Weights of a small transformer language model: biases, a variant of SOAP for these matrices.
Each number is 500 + 50 x the weight over its row's rms, rounded and kept within 0 to 999. Layers, rows and columns count from 0. Numbers have three digits each. The size before them is the row's rms in percent of the matrix's.

# layer 3 MLP up, 1280x320, rms 0.105, rows 1225-1279, columns 240-319
097:537553477485484536493565453425485573498486417492533547502514447398572574563480596516480452488517591401450494462496424497456487612532540417404532559546464458479554393427597448525473489578450591452628580486562511480432525431446534478538440484
096:437513526453518571462539476562551491484521572446425494427498465436569430553423509577425489554477493396435574469576549512487570461397497502409557514498522533439560445522476501563371494533515492496502485515520472540570593576614413509460465472
104:560451476469521502504484512472484465490422588498532406560478461568486502493549498517498497580501469475522458495478513469494411483489547509487488447512393494462544508483545480623553484591494409538594515552514530444484456465526511453575471577
091:553492441464495470529432423454543431426547461521411593552486495595540485532513589539505425538442452507495491497511471456562526568550512486568483461373516545539551558398603444509508466389634539585592472417366545476443503512496513434542550502
092:560403483483522569450465497470475488546572533610455488465517424468498524526476509519429405600432598467495563473519385454558502503496532404491528537524567583542444466507474458507413410511483498500514468455511533476512479442508456469491412460
097:558496482507562404525568447462343549432569518516477482533526493579464438513472600412464508453562478425527490473508481511466512463489571519467553515519569503522468594562559507500452512469441495512435570489533429504589522506447461566466617567
100:459595545421454490531487518524469403408501553503436554557633475495537509545445522450425499501457399411547462558452378644596562538486479558591430509467518505548534548577469513490491541496497517498559513409532480507489467578442470545508447453
085:461491455493496502513531415556452397559506585537507511528568490565463433535501546501457437417428441435456458454540495634421489574489489594448440550522565508562608605441451560545446544521521552448489479510460445572581526531507471532482442447
095:503432431506441512556476528460538488610530543529507560527540472478535524529511410556493489442490534505530471547430475491538526492485347606585544577459548475472483488573433543433475502485603435509517472530460480469534561410472607540383519452
091:470434590523537539428485496467472509528497437443445567499523486449544419467560501544478532454457379602609485445504478508477526542598528511443503442518487482469507546468537444451494449517481534502567499544569413498432420457502597443571501453
094:401506540453577426401590494524518549593454445508532547468479435438506492454525444591538538544490493412622431496510331484528544532436541520508614514523505403651489441470576495476428542471442565602532458534536509486524456489481436475481397592
101:493507577516493456485515530520472493415547474438522498425478557535463525562595529453530499467587537546517533477473574410488505493525588470525521501560421463481486515461431502467541430423600624444498499539438575500530512481494505510552483381
100:493537491553496577448429583517376617556604507478486556535464390497576466450434513507579379519532496583535489486586453493467469455431516434506466519497505439513493490526451568417550419535483503506555463564446519504385598438459511552481528532
101:467496452533547549463466502501572518406575516547440404525506406640451536472465498535513467466515467438469478462506488454432534434534530457442544400437503615434522488468500537538568535489438536493516543463505565446579490473465518523538540471
102:537500486466500405492511485335484472539515428549511446505501474524465505476561370440495476435516496494570498506413463484413530418547448457444544482504423479510462629509507524531395630471527484480532537446414561562525558527521519615446502442
093:527608409426568485589618477541519494522557521420413484505505492553501439556505472556541540460502542541450536456448510503512434451431439503545513463525557431444423534535442527529565529582533531435561468498455514514513541465555446523540536509
091:494477470473487500428454452500504571555588598474495430452551564557433469506549540501553588434443620487506442510536449585521496525545556498529481530564617444380543392522508419425496512574529574551534482505493528464473445537505479477497537522
122:525502503574557549476410490430610503459565502547498482526472518513532560525512450477446560407459556589462432549500559534551510571546440502398480510418486494463427482406538501392536451514549517524630477424490420513444534496444556454527514443
092:644549453464486602501568513442578457541494560432575452415443526599548514470507443498592494602456462483413522401439441446486536522501453487492519484511437525476405463531470482490504556449618640544483537449475577521510454427470496572476501533
096:480527543495474471415454516521515538620503508460481438462507535473422532512434454583433573528456585544502525530550548499534504516465491545439498487518429525579484423508533514482461578586501528511460479536463461460542592479541463438520474482
109:423530539448504517436432457429555502466576526507370382620494499475525649494486501479530491437502514498384535488516475546462496526478458443464531486533464522541452500529571466492451537525512526521396598444458538528494539432491504459447518575
094:583473480470500589453604518543464519525450524535561494453488507518464526422486491503425486473485506478500466486510459494538493537529484488518517513395485535397499425490534606422472493575531461510464557465450410468482459508583594561645487587
099:430414546474523407470457398538506512367465476602539487386559435524527498545562610495586477491476523408580552518514446457437504537493432415443494488451504538521476550511389621539554554469509538481494500531517576567507480435562544438561474495
105:523525506378431529481537554461562567532550473554565378503459525549514580457490572535443497527547538508439504485557459606465486561472509482423435478490420516477514465395491524493512519597584505415525486441443547500558474524557497589582444473
105:559410488489546487466615517560546515493455506550440407530522646491588608543378436447511518494422475473428534456544563526454497531448515477471429477516427490477557505502546466515548445456483569508562472536478483480536437469504546573506522515
116:480474506439493509485499532537475533414498452560519504479591486463473487505458410491507535566389461492507418478548431570452583604522504443426598473485507388554461592612509550457502525457479503527468505436498539500450458477457458522383532414
087:510488509406501481543601450495511537477480419550535449567517541519573434478496449525534493447521540511541526413513554509541500409463481589435527391539481540483472546450467549494500490472463558527504468501423440542493454584485492474486502436
096:484524521536436448506470493505377471488514581517482436455531445530437512472570592460487550531541543522514483490546475474465333544521422547477563550481537499503399488537513511515523455579452479513509462570492536406564507451497458590447468531
096:426520467471507507491475477394558498583460520539424420563536548476498601397498479502536534515405485479478575578525475473484424466509377455483574480530524473608547590527486491422561512533552417473448402471486409471602455523513402486410483555
101:616499418460470537484484577543523457471484539471509575538539506570432537521674469470508471522450480538492391487490467463487422524564520474571466561387493485425514589488467571478523505507519543554511480452541509432619533499464505465518501488
105:517506481448480602539596517575495433437553553464508498607534451497464675519563519468473457420581453486470436477392512522525514525454453604448539481456452428486512498481509510520518525549393585510430508501493486441516470467580437432531554433
092:502426505375589493590527598537492411500545563468439408421435414472462617536517510487524461499550583590504506454523500530530465519512562528570371494547454506426549460517477563483525484408560503419580569559526515509512532536452528446508381475
089:466504532424509518507484547526457472538458508448570516518521515421522528565466476541497501520593497516501485482478442528531472415460604418509491457506445424512511555505472515437490438543479540548499498467487523562486348497512568367536566505
091:463438434435545397584510577482504596525500445549463506482563534597558481536457528539529469517491513422566517503492464484503529482477505517493416487478543477555468461519527573470438488431455533575417573433519514506385501496431533390417590551
099:561442433422527503441491450433396544605488473531522573487513496554548503450519596476548510543482460564579496516505461561516448547449474481493551493450457577547534449442500512457469582512450547474487471507470496534463571449573516497492502511
101:486520580545431468570480451515506572598498451384507517492494514484512564450539460455472561492473541519469460541512513461468522452498439527495434564558443522553478585504577453518457467547603430470575463482555484543500519521475478558493457504
097:534493462441505598473471455474558531589540586451518468432475511429466537539483531414516533488428627508483567534482464491481457480559484479397640423404532521460537496473471526452514541419538489456503538497523439540451564525560546522495521539
100:471444558518541617484550533483484555488480519525569530505521490586554518525404467505550528459525477513576614512510603538563515479518498441501434497515497516458402458541515477486475535438522504480579371498501538554499438555478512553497472384
107:575474458553435453538485452553562480512546495465481491418576593549508602499487513486540561492430499500456547498558576473538569372566436474496502558490546542611434539451529506529557579535550536492435447453473524545579465539495449557451543474
117:531483586486532461546414529482421480538582438578373418458452461514508466490528515584448474508400582555557517507506520441420573524408496521484509529473480607478540607533466534528580448497505450529516476538588552492503421564582465487504499520
098:576463514504499499464458458407429516495600496499509518442509459469474444551469531575645513536586423483509547466588621565517481432468528476464490436462481492617515505524406521567568527515520483508523552556494500574542529580439433466515411521
102:429593532494421519475455487509420403500472454464494503452475569465404474503524503540392503496421427529459517430521484545406461494503497587427433460437532510509487482445511474445459420437515443591521382500524502485518479567495492510554420520
099:493415464468467448495449428512581429470436486521501564537569480526573533496554445522504467461492495606620463495533547457489530461434432547593419589475400512485459520462491448531450449512508575460484511543548437486446473493516468420476594470
110:511471460414488438431442452504467456476464468480454457605444536509528463435383453468450517550462511495569557453555491503529463492510489536433458529590471494464465518593545539528562471446506555518555491520542427435483457544474493396452515512
104:432550532575420530483536481436567516542481482411526431506538497520458648450557452492452557441517450452491565492455475556436459518445464548523409526549516573432530403488519518459512490567472551494545411534487520593403559544538524498496424381
108:503469501482485544460573458494418433429479419480456502487526490458513487517411496473588530472419467504525442468539471519506500546483514480486441468568526570409512499560431477591488506575410504487429496501412497543479496475567578572497513574
120:447493552586525486559497418553544504535604493485461500473465487475500497465487507426582512506518512539499505499507461532509551514461512494547590524403490487420490481479513532545512483505393395502470471419496523587451549498491517452527438411
105:421530477490484527507545373454640459508522546494527518418465560471480475437578573513484554521547535523461380571593466494524513452511602427467613452550537498480446520587472506406449556554516570524553479561480468490535528455526456589550451471
111:548499489504474455570452513519492465526529541591418511484505471592456484473445595492501493535514443497632510412461540559626557414518541441601515448497540519503512473572468449494545477523545572518474461436466517538481571534479515445465501468
088:477520480633529593548480558458534506550463537497428461530448485452534483501528501453518555436561464537478515469501392507545527455499534421480529368523538473594570560510468529496540560597418483524511487409414472477608423449569459510426499491
101:473513592506484530573492469524540402522484460492445500499444534464485442588586550470491484557438438483429494530526461535600549490548525525572449458479408398434531532555585522537428497473471441526531442480442454480564553560489465488507535512
070:579458500483500471523492532519533457448488474512476472465520484533450605514488509528479543544517533546501594427409470493529467473574491455445572510543483529465491522482515560558504468597463523466526438417401579466494502570586451541451450523
101:511577498564510512489421480460467390454494528506447530529521441489509478522496517542506543449522589467466520385571555479578455566499453495559445483512521525440500456502563604430488429529464496553449514460490548427566549442569467494455424518
102:551525530516436496466504523495561398434543417478473576479546473438526502518454513535475537512456402504565562628528501413501460510511485525571521602547486545494420571598499562478515558520510533525474415487502436422564519557494439459521461516
092:469520500546486510526503473472451478447435435542491569489558510457441452536448478538501500567440502558503549526533456565472459568510434488497462622466502566426481548414474520512450622540416542491532566550502474473546477545432518489498443544
# layer 3 MLP down (transposed), 1280x320, rms 0.1, rows 1225-1279, columns 240-319
093:501416508516499442486597587464479434452627526424494476445480459587507488518511555505477551600428522523435517530506599490500493542500563494499379478462437499448542483464442407442494503481564439546502429553479565438529446494487546490454525519
100:505442428510494515468616512523557474486511417432517486543525525604515569491487641438568481557539577482476469475474465491506479559559552493504518483478446509497511437413456525493564460556580536481475532503419501551509467553447547523529498543
099:544548509525506510441571522525416519477493511392458485524517418555494526523543568468415483415567427569529478470547516518474465507577589494505479487527547497508491518547421500445445457512493600469533475447426496496517535538538507507441495543
096:470502542570491528428612525565448572494550478479555475422539490468434539462494491439515604528491569448484553502524465558436462478430585499429587580526455471494392493552526550444466582507420499453438455574663480486496485457511471660479443474
091:494524452479494473520402516573563434457460481339592475529570494555445536440531436497543525458469437537464527418449600517436515514560495547528564506471455512430540505488558527471612562460464534417534512516486519466470443534550544463483552525
102:387453525520401527382505576535540493594529520514531595521580465459544514517495413512552498563439524589522486592451408517421424506511347522563461565466575535451582466454390599554507518439508529452470495492549588451422565544505484527509537383
101:515474470482531541493551556429573554481525443498467480505500487443528455420519519509475530442534601568475608527539551462355497462570540410538507538479586443483490439443478491523489492529484482546514552591387577504435472506438494457506507512
099:582522517512452450429509502529448518470461484363502499486447509472519459568473488550513636542517548506461475581448549450557392462475498551512541489457510553519419444536592546525481397502414502527560454542574613472394415542522432490511468585
096:477546497523558426538493482540445532456542475480438455503483515505567494461513497496501435500484537433516430493598530516530540541534581461446541470485547566511578561391620448522502492516470537473482533401589508500473525635519496549614514432
097:497508480527474442497498414500449450418448482484440543507499470509468500447451574526552457489425498486488535616471566524495438481554466588559544479567506427457463518503502425630531461478507458566495580480500416493522493564567529494438436499
091:572500517534542462460401454457478432439454540479488538564477533588487401562511557437528414526510520474459482432451563390500552557544453502510518435467484479456480561537497479556556500473493531470484473608605531467505542409476421497574456471
095:490519560477486489442427488445465470507500470461494511480502565560440461428498456462458477532437516448604508573454615587455529509489489533501518449429609532447505452433582484490432497559489445558530484514381551542439483468432490531608474521
097:606407492510541499489542467503579533538555420475574472448499473526526558491526529549511506443454452572425489526482537492453527560624505461499453446384531546522480410598403495531438432450442523537501544541484477560502451545571473456596448470
098:570561461527490469605533452479438550577479419450523600525496530421568502511588430471450540466450513497569492482480447568574551527502520547536463557534447407565516483573452503449507508424472462546456426479526476508532585537472504521470465461
106:467439433545446573448584481554510537463542512533525503525490576526555597533398563503504583515548469551562493506519461496525464475562523578557569517446565425555436413575438439497572489560446500556411523571572472411508467499525503473508502505
097:467517519436567481491562463559386465402522582566480504476464492504460512469518535454578468519531425448546575589464499525501524608489565506532499462501446565511504483531526492480492492410529495437524517514502408479516413438459454372443502570
090:453518544527579476439517520487498471423424545523481576521487481424448512491484473471499483535461435475434575588554555485545565538512456540476449487477441578633485532510480452459472504406467517519508500381551546510587581494482466471509502589
117:486552477491513550536452576527391418502527473460548484472406448496420515410486507466549460594536487535485530521535467474617465481540579487558417498565534421481600482544437486529576524547478439440508461545552573526512449488522441513482507427
089:494503498543470476470419433511464471555436481565473422524486528453562460577504470517478441445510577520532476549463464564477363426496515547447550547441486464490508534505470493500588594529376366508558497529519537554530560435509532530574447520
101:481488480552495420524489370462555477513572472390595432486510595467525541431500448425516457427537464545558486521408515401377486522478546481518535578518567476488606573505437538472505572434536504461555407471538543566515419535422456535543469534
101:550519499482495495585500491520451505513502519474510442523446480561553491415564578466567446524482545510617517403488488451556416472394567519516449514516500542438453442510435453496555441495570414490517464547555417489502493475521489497481488450
096:417436554522516500491430517430452519442573430564556477524429432611556443552466538533549456527505514484561440556499465550494568517482564600468451447529459486547522520506463544588563672468396440551493484480568470440409463477414385485546470349
100:507570520498450564507543598500584516529493487453472503584456501491452506516485505494465521619511644590451503493504595489473498494461428537564450507548555474487447418476501528486605470519569502539496484523477438428472514540429509465383529517
099:582547543458496537555544454480385405468540529448560519616564590414467462497547522484516517550530525395469534636486561429476566535563442582459548511468525592508526483581527461527557476421536504453567503516488458539454595551455453478471485496
100:517488506525523560574510452496605456457562447526480510449436545508401420524622521522412440466542492479534481514539477544486559467539476463414470481503453514531527552462392534465563492459589533550486484448496427496449491462435481424517505505
103:526519459564491547464540452482548549485566534411466458503507466550515533515485538537493522462530516421497550462522501441502502427532579509493436465431500602542536344559462524519508455510502575463467461547484421576519531536524517485521536553
095:521591599475467519551438405530443607551457466561471558554504490462551624500459610460496518524425445536456549562455494486545520500574440504493593506475538503432418498527391420513455463571544481430504475468535563449490427460423530552592455542
092:469474549524520490494561405525560473549444569518540476598512458508448558504519526439469488497437515522515465512463571485518595359470463531499461556455557473570461550362530530435555550513536466541543503474395516517472544570557549459437410465
104:463510632549464466561539509582581524392636452439494514412489481431577473522477485576547473542546488473540501458521490458483508411526575457536493515549494556507525450516411422433482514520506497507487500574422543552480526506454612580499438495
096:501526614479500469530441421577498511454477413484465524426391461476501523531442460456486495427476516481451537482447482589487434435477457569398539588579485516397582422478430492503499504533544438469465494519469465399460441416520492486520549471
106:596481490496518488497544524516464507525447490511473595513485601483498563487452478510524547408589454622462455465593536574590487506555479539489569560512621500443420465555520452505478529477510469567435535426480518468500460464536518432575415504
088:509525453602414446375430460466555503564452451524514525534464530541560428417502533410415471531524467373480570497504499423511497452504433527450536531481563482510516487557541521508493458540456530533477480500546468565454475470591484497496482542
094:523465585490439534485480544412506466447505481535409485463453675563520500453527527427529532470588511468513605514526415530460463413497426516495552516494508602488459461539429517505514571465493552487472493499531590461505544544543562450492463460
098:432505446430478469373528550542496434553468562430545467494476488404435513499501455509546514508470589533498543501531500588480535459504464436498618540506391525553584446533552509468513518442508453490572466604435409497465541542464548576512534468
100:544600466572463483470512483540540546419525457449490449522547577442537489497451456551491505511467480409410502456514511442462531427553544532561414548503586424461498610525425591557420317520538541535519403472530490425519467576473505553571463487
102:476427470560511485475506488457538545515412556540460516525447520479452471444410397521471574423562545534429461565503562571605469515547418447536433579380458523550541464415498480505507532427484418561469524501546428536469489480513509571525529443
101:438530514561497486540438498564532534478476403544455437521508550568552548525545458592407543605527497546486459540511461461386526545471459477532437512554506521506615535530489475550516498588522548432495493488510475541569461574371451434565560430
099:480461398462482488514511471522485373444622528512556516475463439452439525493538474406475453499470528438507525578435419483494554388505524602469541592532447540528504536433511536542478437538528439415463524560472544521408481539480511452534520491
109:513458427534436584499418461510441514422481493466547551495435496498438477397513475492482514547587460588534414482478465484626498495561501498487462488428511416481532512645473525523503509566426509475524521493479541506538540515506512461516505488
097:506480524484537494431543495532600443449502547521546624563474544519480577523472437407512496493536436436527490518453554453478495485551507461416501507545427542531493410424567439420440466461491550468457589508481432482518561517518560564489520430
099:568503407457534369503507499589616598540541491489433487496465609494494497510440479468533540425421592467477515460506473493440503609551513570517471536525573441396381411576524468458513460451535527500480544522490517475483472354505399509526511398
099:580402533520509436526487457486493500402442495423512428575513430569486558458511520527475459465509534412492516520473547461450442428411524505426453524500461503462521463506553488520587495441569527571531511540532514463490455492596570472461542504
095:455563571517489386605468618452454496574492505521442475567471509457538416538481604561426504383492457441405519498513470557506397505535520549481566505537563464422484603431463557470545504505459521511564431491446501513547483486563509627535398470
103:424483573501548508579522531515449597451485529524565475458571568555535477566561581543510504478503490528553499486429545528480613530458495410508556510442548518536475503444380448518482547450394483492591549479473437588485468488497568568559478497
098:541436425492490451462407500454533498427470488577547505547484588521485447483525539519536562511549546495432504553545520464563550499510470531372558524576493455515497558484485534534466437441558411511441591536467498360538466491484502520595549585
115:503495476510488419508534520530520521496492406513453519485534555470497492551447603497550451472459463438534537601510526391494590468546519564522424443519512492400539443593509484504526490381454473510493439500510507431523504490468492462536445476
119:444466519430436495475488633513466413542442507486528528607483407473500481422481537529471540497553580549484518596545455453556439399466632478500523537514620437521483495505413502528471402537435526475467450511435433479505504488498565488468532478
097:522456429527544476511542512559446441534469500539455465561487498532498562486502490512537453490400509506483531424525485483485440582540450657601489570514486438486467427450650568577509495476410469480422538482511559477479480515527503503464482526
103:455542426543512546543421484456548512566593490561598546484409556483446439444522404560577555454469501473478488559523525481464540487529432542482491482539530478514459544446471490539440571505524389557511582483606555482484474556470585542558426448
102:465512514433479472505488569564488542438500444512509513535570526413509487505541452575526447505494512481534531492561515488471475496514614631580467550446521490479530479474517573478533597477536397489530486517518493545489610507406448471488512508
101:503575484522472490576513455447439473471489529573575469522478578587570466404446460523497532517572552534491497550490395539477569498447494533463514493511550603504444498457485575444539524413454520525528477558550461507463462492454431494519504474
072:498547473569487523515446539480533475437410454441491494494470509512477416524492464500478407497532444361499491488567530531475501442501487479518556523385538534555471488534461505449531459362456500495408495489598503544530479536451499474479494517
103:452556492457449439467580516495522507462585509578469560485468592412476457418428533532446459477539481444510457449557475521485551462465545523442465485513528454500395549546594519430464458474479549487553478460507543468453452587441472473596421488
098:488435478543466500526543498471404474477469494475519486585522461455414517470537575564557483617433553392526574414486441487493447391568453454485513502546564457494513438450557484402489492440524529487487583509534549502485551502556501451497448519
089:564497500519502529410476456517527531512571589395504470501526483530541607433525501415471461492472467414489545484491546493544565499506489527533461492519557474543564478539577466495571416411559510463496510544494462461471586457574500510547560542